Part of a small language model's weights: 5 heads of 32.
Each number is 128 + 32 x the weight over its row's rms, rounded and kept within 0 to 255. Layers, rows and columns count from 0. The size above them is the row's rms in percent of the matrix's.

# layer 5 MLP up, 640x160, rms 0.268, rows 442-450, columns 0-79
size [ 98 106  99  90 101  93  80 100 105]
[[ 98  98  89 143 113 125 107 131 142 136 101 146 106 160 110  58 131  96 153 105 126 166 122 119 114 166 126 154 101 114  99 158  85 168 136 126 134 157 134 135  96 172  64 144 112  66 123 117  91 116 106 195 120 134 145 105 126 119 111 136 109 133 133 185 139 127 141  53 121 174 120 112 114 121 121 139  87 179  93  98]
 [138 140 114 173 140 105 127 136 111  95 103 153 116 204 157  78 106  86 181  86 139 169 107 144 145 197 144 171 103 161  82 141 118 104 122 134 104 100 149  84 104  75 103 189 114 154 102 123  89 152 118 165 136 127 126 125  89  71 153 188 151 110 111 175 158 170  49 116 121 116 163 135 113 159 172 115 126 164 108  93]
 [129 144 136 156 161 199 104 129 125 130  92 123  95 129  97 183 132 112 102 134 149  94  99 109 111 168 159 121  74  88 101 149 162 115 150 132  96 129  93  49 119 164 107 152 110 171 111  92 123 170 177 137 195 113 159 137 125  99 132 152 148 106 138 128 149 199  86 136 105 121 100 152  80  95 143 125  87 148 156  78]
 [135 106 111 152 141 159 132 123 148 142 153 124 134  96 140  81 142  80 114 200 167 133 113 173 143 193 145 159 126 148 185 105  92 128 170 193 105  87 107 142 115  65 132  68 139 103 105 130 135 169  93 105 100 148 153 112 136 146  99 142  65 129 100 189 184 157 134 155 109 169 112 191 122 184 203 108 101 152  78  96]
 [138 148 146  97  89 109 137 152 159 162  89  82 174 146 123 119 120 140 110 153  70 101 126  73 178 105 173 120 130 123 147 174 124 125  96 108 111 143 147 118 151 147 125 107 126  89 141 168 158 119 160 150 166 113 133  69 106 100 129 150 125 154 125 110 130 116 103 190  81 138 162 106 152 104 146 110 108 131 134 135]
 [122 137 111 148 171 134 115 128 137 160  94 134 104 137 139  98 186  77 105 107 113 165 146 177 185 121 151 154  98 110 130 129 127 125  89 172 113 107 131 114 137 125 115 119  61 113 139  87 108 177 137 145 151  79  98 119 130 148  85 114 108 147 173  83 121 118 161 155 104 179 189 173 139 137 161  98 201 113  97 137]
 [ 71 143 112  59 146 144 111 157 124 117  87 109  97 100 110 147 138 120 123 131 164  92  83 105 208 128 133 124 121 146  88 159 106 140 151  97 135 169 145 114 136 107 139 135 110 105  91 172 110 217 132 134 155 108 139 137 130 160 142 167  82  87 152 159 121 144 171 147 121 113 149 143  96 133  76  86 119 129 133 139]
 [ 84 174 114  70  81 106 107 157 123 137 125 125 116  74  99 116 129 160 161 167 158  84 144 142 117  80 138 151 118 133 212  97 135 170 116 126 130  99 135 152  96 103 204 109 105 194 102 117  62 143 162  86 164 151 152 106 127 118 160 109 152 112 188  95 126 177 139 125 104 120 117 123 154  86 128 165 164 117 181 119]
 [163 124 132 123 169 180 130 175 125 114 132 164 147  88 111  95 122 165  94 170 152  61 166 106  81 130  91  85  97 122 119 141 137 150  86 113  30  67 189 104 173 124 178 137  83 126 172 125 105 153 165 123 137 184  98 133 116 102  84 163 140 125 134 115 159 163 129 139 134  84 164  74 141 144 148  88 158 138 147 107]]
# layer 5 MLP down (transposed), 640x160, rms 0.17, rows 442-449, columns 0-79
size [103 104  98  95 104  91  78 102]
[[177 112 144 116 171 173 128 134 141  94 162 148 150 124 112 132 143 162 157 130 121 123 133 156 135  90 133 121 161 137 124 140 102  95 116 141 130 138 169 155 145 153 126 201  86 130 133 110  49 145 149 163 101 109 167 133 124 167 121 119 171 162  78 114 193 162  85  50 121 174 111 159  88  95 104 137 128 127 151  95]
 [172  99 121 134 115 130 118 122 193 144  98 142 132 115 131 145 141  92  61 113 141 118 136 148 137 152 178 119 153 124 134 126 115 149 198 179 103  97 105 103 121 153 106 157 143  96  87 127  94  80  54 160 118 132 184 143 149  88 130 143 169 114 119 172 141 173 116 134  96  99 109 164 145 196 131 123 125 144 119 159]
 [105 138 189 112 143 174  78 146  65 140 115 164 138 146 121 122  96  96 133 138 125 107 135 146  99 133 144 114 124 115 148 135 147 179 155  75 117 111 151 104 143 138 166 213 152 152 143 146 137 133  80 189 115  96 143 124 116 188  88  93 155  89 114 106  75  78 121 148 112  82 136 117 169 128  82 136 187 203 144 156]
 [ 92  91 145 158 165 107 125 122 152  97 108 120 104 129 171  96  56 122 138 136 106  86 113 135  93 143 102 102  73  75 127 127 107 141 122 102 151  85 147 132 143 154 134 159 180 170 136 142 149 134  75 187  93 174 132 115 140 130  85 122  37 122 119 166 160 170 106 119 163 154 194 126 124 131 135 129 136 102 128 106]
 [128  81  84 136 132 101 148 128 154 112  96 155 113 199  51 115 112 148 131 115 141 109  93 147 139 158 143 132 110  95 164 175  70 139  83 168 192 156 137 195 114  81 117 138 121 114 162 102  66 150 153 129  86 157 132 101  80  99 119 114 140 173  77  79  91 147 126  88 140  98  84 119 134 105 130 114 132 176 146  96]
 [159 102 163 102  93 142 149 139 124 119 189 104 118 107 141 122 189 141 110  86 137 164 118 153  88  94 141 193 106  99 124 119  60 127 137 151 110 111 145 136 182 151 102  98 113  79 110 141 118 124  84  97  63 117 129 114 109 154 207  83 178 136 121  42  85  94 126 150 120 105 132 132 160 104 104 117 168 117  66  77]
 [194 163 127 161 132 102 127  98 148  74 131 150 116 126 121 161 193  75 106 177 154 144 118 179 121  65 167 120 118 130 136 117 131 136  98  99 115  87  97 120 155 101  84 199  83 149 118 156 149  78 164 141 162 148 112  73 115 109 140  86 109 170 131 131 159  85 130 123 133 143 133 134 163  87 101 117 130 119 104  62]
 [ 56 155 148 139 114 123 134 140 128  81 141 172  99  60  90  45 109 174 140 120 104 150  86 110 110 117 167  47  84 123 168  84 134 161 140 111 115 139 165 155 167 137 146 185 154 110 166 150 138 126 117 131  77 137 140 141 134 109 173 136 187 106 156 135  80 157 135 125  84 133 120 163 117 134  85  95 122 142 137 130]]